From a checkpoint of a small transformer trained on Wikipedia.
Size: 16 layers, 4 heads of 32, MLP 1024 GELU, vocabulary 2048, 11.3M parameters.
Architecture: LayerNorm before each block, no biases in attention or MLP.
Training: a variant of SOAP for these matrices, 548M tokens, 2092 steps.
Each number is 500 + 50 x the weight over the matrix's rms, rounded and kept within 0 to 999. Layers, rows and columns count from 0. Numbers have three digits each.

# layer 6 MLP up, 1024x256, rms 0.0494, rows 522-571, columns 192-255
550552467473480565525522446450521534491621486521525442472523485552525411448456519574555619426520452643489513539506521483463452436551454506475528425460574471541454477545526461480484517519474435
511541483446523397502486440461508483392522453466450486485434505492482437538532528476449500377419526515572453507553476383556516426444471455491492523521436508399497569479448449524502471500499438
533505497505558524414497526445485512512567509471508476443570470470473556430412484523487494494576519490502469498563514487450568488441545539499500478531472504364472537474536540527561547521620482
510507516475460554509515566553637504424500449501580547530530568491440463513553568467538495432464421547544568537564517477510478534450514482439511407425522458489539499481400544477439449425556569
473460495573506419440460441436435466507543519508486499560539487495401484488448548518432352398471423476470467472485501503455481565510440535432510520494486500482454495472487505597386443468514547
481526477507507518564442508571520410408468520489504560519550470637374509482469482485494545489494482526518503568605485472441534432517508521504550535439402536515483461469536536533370561508501482
587482463462373568505496446448520427503432472434461628477555497538596438459454503454433443471514432487604520425415364501474443586496473452595519509488544481500476500488424524514500530470530476
476559499485458533535500546519573596498455541553576506573580532456461628536526465460610522517515544453465584458521504532527467521487520491502549495463550416519417454523516486496457537553604468
525566496527534462476467496433467496532465523469487447521527491486442555557530471534591553486498507516521509507471561551540529541511484572498486492501419472412510460498485460512439480547543445
504557556527525566366472580479455389557592453484542525464430549430504488580507480481392596492495525443573522553483484478564526475515377523510540492443423473547575498515426510571509464440581420
560535490538603496464552518457379432469543454452521557520455544478568505512609497550414479465496506498424484520497456539600516536473432482606578579483554473497474436413481530572460531486473576
481472498463511490545470471448530549489452560481519620492421429397584560467490402499558515627498565404460364505430524506449464547573398578485524511637528552499555511468458422533535544477427484
444540455377453496440424583409431485607518523458467434621619474528574480497554583509514484541518481505558496453530569537520485502484445523548559534538464453470524544488504519521616480513437416
540536549484487455531522548446527570469495495544554519551498516483522364548428391501568429470572557597507497561529441509475570449508507519551557584479347547487543471528481530515511543547523525
450567425609475571464438574491455501503456533477518491475395512477496524495503521484537476572416534548550511462530392518513553620513515585458503524447440601564499511603554496602495491433528478
516564506534450531527490560450560495545478448487466535504444381443491581468463519566467467476481544521518491452485458447503526490534559483503519538513432493466398448552543438521482525436498451
496425632482537470510473536392456443519535462469543431504519479566534512513527466545528525539429469483547494537571501490498533484470570556501529495557468451380484403545561527528426534486435402
458527452447475464458565452523455504346476517506589481565552522526537402553504539499541533590489505479470396522478338574564562532447505495433612506487532494476545534418623480462463479489552550
497436480449566620501509515436421589511539513501549486517480502448445500568560458512492417445598540428435592507593403464494420553462492563495446482446524421472461497488527568478475533642482454
516488480520531471524535458491466524476541511410494632484438524613518504497486542544451479479468431472565511495412512418562547444421511475400541516471505536548585528478532519544511494555481560
566516426522522471455504506514464560461508461443467473438508534484485499528467539536554551478502488524546549462458663529501453513365482500475464395463594477503529425422457500526562458578521458
564489533448509573481495536575514516459557538538505503606449391509511502492416411451540423457515534425448518545550537526506488624480580504464581518490448518517548592530488451551524510530475472
519431443547501467553487536512503634558492557572433364501487470523602482496502507452499528512490489494549554562448472569490439509551554488545503529503491439587489465451589468500477532479506571
552409501449551456463507537488516487566533538587447559539522389443630519522477421400557518534523497380476586491466459571470491429503512484467448542544466539504508455555514383519401474502558505
511466465493474482399457400524474439416521492477495562457570478393609559453555455501504470574483489508436614464544597484538483563407472500501533480537473503539458408495526478491442477492513544
576514361376481538599549534542493458488510504485494535445497525491464425551548545490529529549495543455409467598553479515500410521549454504490448459494422454533476500451454488522443509541537425
554454540472435432486477487507437484490512509506538420490588447496503531510491502479489468537530593460546457560526424544504535472573502556606474551513459544443350485559525438530521456501555462
490604451530471518513557488521507583500630498507453468504377557449619500442610535454610567478382478393515520461521416542414545435524511509476494430569548468405515598624530496463481573549469608
482425484556590473519475523453570492504380509517457497486489475453495480545498457482492516462542470455530453577453550428507470450454472420511532522453499470581479488545508448484471483524468517
590562467566621482564522530415450503477547456522544463522499530547554484383469541536504557618558507547449587506494441437425494538419487459394514511608498498429560444497508515439466565474546462
414437532400490478430529566421489511518454440505506406577522452488524518379535520456480528524534475519450564497517372485505507478511481515588510398502541447475462454557468518496501502584399514
502431527421570443360491546392452419530595453511431499452533443516579608538451404507423543529371646510439553409455569533563477471462481452525472446515539556450602460497423494527511498586465511
516481543524454472406436453533505555629570641444502479548532428550539486543400498532552485491537561464523528378458477600478497544441461406572498565504509431524535556488376429486483444498410447
457567459512530568533535468548527512500438478481396468521502486484480417503450577551490554499494526498488598379558449538482531472483559468538526555442608518577471544518532534411504531509495442
368467600474456470583498524487567492466448482456478515530568433525432508519530588524557574501544515552497539479603454576418480444438505509535513520460529491552485431542459585514486443432490564
473453492531477533611571522541495478434496546527558497501478552389597603413461475471403491488474556475532498449490557489545445524576453503490447459421559489479499517571484479465447498448464494
557574606530543455508459503565476479429469441518594507513498515458530471446531517491491552534459509518522519566520535541540479523505456438453512487542449564524483470518563520580544550576544471
471536520472553467452444456534505464502413516545513490484490488486578534491592540531514516616592532573545492431486483529401424389473561444543596578483470436455436544590369480501575549491465521
573544465562545518561536479423494595459540439459480534545599556391548513492513513539458441604511586585601581583443548497419507470357482466489492421480473491530546541443555525503476626534581555
471414509476386494493539514492464452594580471506485503485507414449540589517493464505418388547470509417526417539509613539504401515641535530467467459397366507506406494540516497560530505447397414
502472501522588542422485562441470533462526555444562523503447553512508537452428463543527550481519503525499501555452504504403439563467557507515498515467609462464401507478487514454447459503494523
534526507482546532437494459456492497446425497482485443536561527452557416460539423565476497544508556460535441562414448490513531528533445568500505579522418517499495449393526456478553483445446492
495473499615459489534499536512478522553489495549443458549510460512451533527428515529633492514522467630504601476494410552538542505528451440495581379425599515527408415391480543503460350519498501
444483495476529551515524488428578482470460483516459569463483517478481450429452527522491480546592448484550566429453501451528581648419514399531592540426494560437413520508550480473543550484507486
560455517517424490382426522436426496543444467426507505468514437466503584554462554480558596582517510467507528476453505476496408392470514515497586473526494450573533465511513556417577609359549445
511524452509484437499478577512507465518533544477583425568488588600446538474521495526528507525505521444495472462494593554546572523376454523540469581423533580475487447580505556436517508560591506
586509515490533464457465459486512499451448512487464547503419503539504549504408441509481507430480438465468543551519487498495457538540555497548490562399540460447516467482484530486567510405450464
528537481585503478508462479486507512525567577563501472579528484530546580494455500454558481414546541497517463533579469487468471481489488550566507506520575490466399491396501439533549455530569511
535521509449628533401560486434388483479436429513461471524470453476505461473423456499471610452544539565521515550445531455560479491429460491540450472448345510553517478463515488524502582520545518
534464440480431459499454496571434599501497539484467538525526518456426509498505581506520534516527520416520435507518473584538540467553443454484567490485508579604508416496514548538502569595523453
# layer 6 MLP down (transposed), 1024x256, rms 0.0495, rows 522-571, columns 192-255
457451582506566479463477554526496425496438602467479478537555495475390496426490556485503449478540473392437548497490536500507476531554464444439461521552398424470500454431565410505569562440488535
516467505573587561476481493551461453422524494456443505557559535541547435462472450557536558636483499486500595504442578555407417487549528550418512428453446472541467497518522473483547451477441528
434538545451413531443549587531464505457423461542604517522522522456544393546591531439494541524491501409457466437475488540527476569617457508477527519467533572524522582545476391583475547499424525
525460548420510434511496453479401451552489497501517523427534418451546527436566384526443583432479481460468484494499516544517426519493503462516507484440406439533547458450553505463509524537437458
406513531487513472536471465582517472516579535530447537501493495560510501467452498504551484598479515579497647535544456528411570486430515562457528518551514488464520491476460480441379516507488509
500502541501540524399443541466468462518489476432495412458432492400579438543478515486502480520485612542481567451468449554578473442452450441429496524501560519474460519600495403460510555588452452
521503447513532549489556483484484615511398525515449508428499525446491525495499502533454510502602569427539463460575531514450583528595520522434492504469548488541495521536451575380613532611491441
499498411561549589429410526471457402469483579460483464536473558467573475537520496470540507498465555506498369452491405545515460383493487568526534448557444500495589500552491462510547522484513543
563469625516497514560472471522580478501548463487525469456470512475561448482485534524561432562399412550465548473470416508486543448511545506547487454542509540524442537570508528495507565517442495
541448404531524438555484447476485616469495460428523496529583504511599525430543447464528450510519451450465464396535487521496558452488523471547517493477480511516481525410585494449453473575445516
530418380518495472467596589560528425443496530518524530645565526529473458484506510453561425459596424501523561452463589392499536516550498520494477457450581500454454497434489435468507472485470560
594480554450610449493444438571400440558568514445528445451515643590481521508525451610483541500473510466464572536471580563444467572475521612604557484500465536423570477634433490595544486476475484
507519584572491569493517438502518504449431458582526569473504552451504444487567434471492473570547525524502507506482436529536488490512509484466485493421517590462471485515526554553486425443568595
543556517579592450476488463571523503515536522427545573510482478551445442502540547523633490537506408526463536440542496494507533528446462585478521474515523452458501506449373494399536465389447497
520457575489473513529467572472495442495522459410407563550524463571415475486416558492598438549570542511425513501520516523479504483554451586513446443407513385470469429582501476503534486444478515
585562532521444493503480470503495523467427499557558479515604528507503429520463488465582417576503562430441394543473526526517550511489515545396536499523439474578493533446481514474488504598551537
480598462528513544508566534526492627446491467483551590505451454542399469416504553541484494516499454548401453402433545629481469477453521511549472500477465610554484574454519395530569519483498521
579499445592554469612475578584555519596544548538427460550514380444535570516455451505539470535483528526434559465572529390445543459420493498515472468510475502465424433479431486479522527460436451
547467495527523468569588594463572475676499447468392451495564467515459423515432462498448603476451573538453549512502460478448432539497523549536557487504501554438515470487539545546435499509567427
498552562512472544440494481530449432593555453506498462505561427445480512491537443411487546466522430489506463486519385542544430575552509464443525553582532525484571511588582441535453518482551499
455536568485540515478499535484560481583505470513508504517480477496533548461584411476531481477485524494442507496547389416453491597610522456468549464496479516568499519481555482491441545432464471
431531473590474551471528451499551501532472608568458620393538466507481526492437543572563551455508510568463540507495542481474501389544478570542431491522594556539416421485571514488537429510481467
522500609376557542579563453400465478511501402430505559475544522462484523499471452463526564495600514514515573541517492461455492581559498447478617436450447464434488461454495411523569515451603401
512506453490446478444504590508547530489524442515468398560539535544419643575484453494561387432450486534446501461515548517544512502458448489479681446436565472489580526593524525540513470627516341
435574543347417558490466509470562511483495501485573518457592531544597507460512523422500562489526545483475433492376525432451617524403441477597453456454603561534465477473579511427541497553479438
383518599505467451430553473456471546507456548552499428529474455568489535473435538509482562473544499534579489419496619472464537426436430499508514530515548472492549531569485487534509508500522505
592509491550476530437513562557529553500502410496574492540439510478545431528497571502495533476540432576522531475542514406421557423513469445455474512514551472604539542506435600514531523513596528
397452418579408535468508507486523453594633473563422540546411539474500439390457504416563528492477428421486556445501427588399446554464547566446541419553504446496504633690535488435605538620454540
443452513456469532527527422553544456484562449484464513387530450514501584570570489517416548489505592503524563453443535529519521469472482474516448528440489545493604517553473532587481462558500584
456549465556499420332531611499471587443434468570635537555495434536506548460517485475465497471379501416614562519542457483553458526573333572497430507472469539545463432566413476542602500491473467
484522455507488489520498562515553491422577535524466542508478506521484497568467426581578460491482541460546469512470548386444498540509500569463506470514517479485465511536504520470513384535551494
504496509511482475480547500430614422540470489444537524441472592537515482528484485430480531513644494479522452515423479477442533508548424566467515494545540532570401388435549487574508468496508393
457612413466511516514595474459494457506492419572542469510575472537482423515546458395450462449495490522471501458534440400472453506462504615511547440531538461432470607433475557486525484520541477
553521540538388553476464386503411532505543509526517552522486481457562573507510521439614481408481515485563527607537536488498453428409469441530472522435388520469570524478452425462471456550447634
668501478475381489457512473541442507490421507510504433570460546443489457527450541444451575511432492479561486504474516389515509532580462582505484459583529496519435595388566467428508572578541405
499502532463433540490405541537521596566475468511569505527527497479546467543543476497481521542521522521484515523487494495490588502536431490445466413483514493579455496483514554510518498535517470
415485527460451503490487394432539474431465560498496437488518510534563500512561487515516508537535475566478490512479475476503449514478541575529507486538548468529500498390399494411530441444530418
461474569474513507486582437540438524491550420462421473507402409640533528410375563493615439476478549460405488510549570458542458462480400512399482433530507485513465537469532525486608562495436524
439438445514465460475478469508466388562534563499539559525456424531431593499502551504467425428517511393477491479531541450520505486548471435532511451471475521522463433435536474516557527379432507
498477546445556419491482556403469542561434432407580502527500501467536467386454409495397460491432530482618598448541529507495511484587530503532500472516599460470513468532438413536538478535511526
504459490534424421553508486440574490478455419504431545552528462434578539559509514477456496541490475535421485475509518538514513453528456544461440519567490515507482565482568482559578496567540490
548440433549467559481476450509501492507544523437435478570477521430518447555523535523601573440657523473518470557526564484477434488454505520466479602496509395593406500598586599507520474466599591
595463552430598448475569515471447486493477531396620389521513469462508443536490421483487496542444521438518423499518549476570465549484515573427436476567465472452570509583506550509495517529439427
485528417547493468493537532528550612503482526502474468566535549439491566507534530451538505471469532527421550590558496576607515423555520538487536470530553449557500494578436542489487589433554644
317544444557481473508546466487551459536602507428491434477574520519505531390488457550466521494496461532543519434440529542483547546568434529454439469506600523526528533519414502493472440487466511
450456518506576488498563391499450472489483517447469532491525486533525573472478497489448468462443514558496460582535536520434470514569520518464559421495451551537487517482484462427470480424562542
524354497594454568436463523477528526506485549507465515355545517455437580549526453483503565490473531474488502538500515553545572457499449498426449504552584436443462369529560509551572389524538599
524536518499467485516576538463568458489523533504452523464526538444429536516527450468524430517548479494525611463455381482516487569581451541492383563525509526577451489464478544574485565487449532
510456488498458466523475506459533463472567455446537570505513516478467591536536528488424384477534510469477477523468497460546500511530518478498509496530591552538515492530503581451515476464530463
520447539558508570492467466478451442492524373502461500534542519510554560515545543483495445512518490473555521521507518462512508473528487522535468453495429564423491609575518503528504435473504443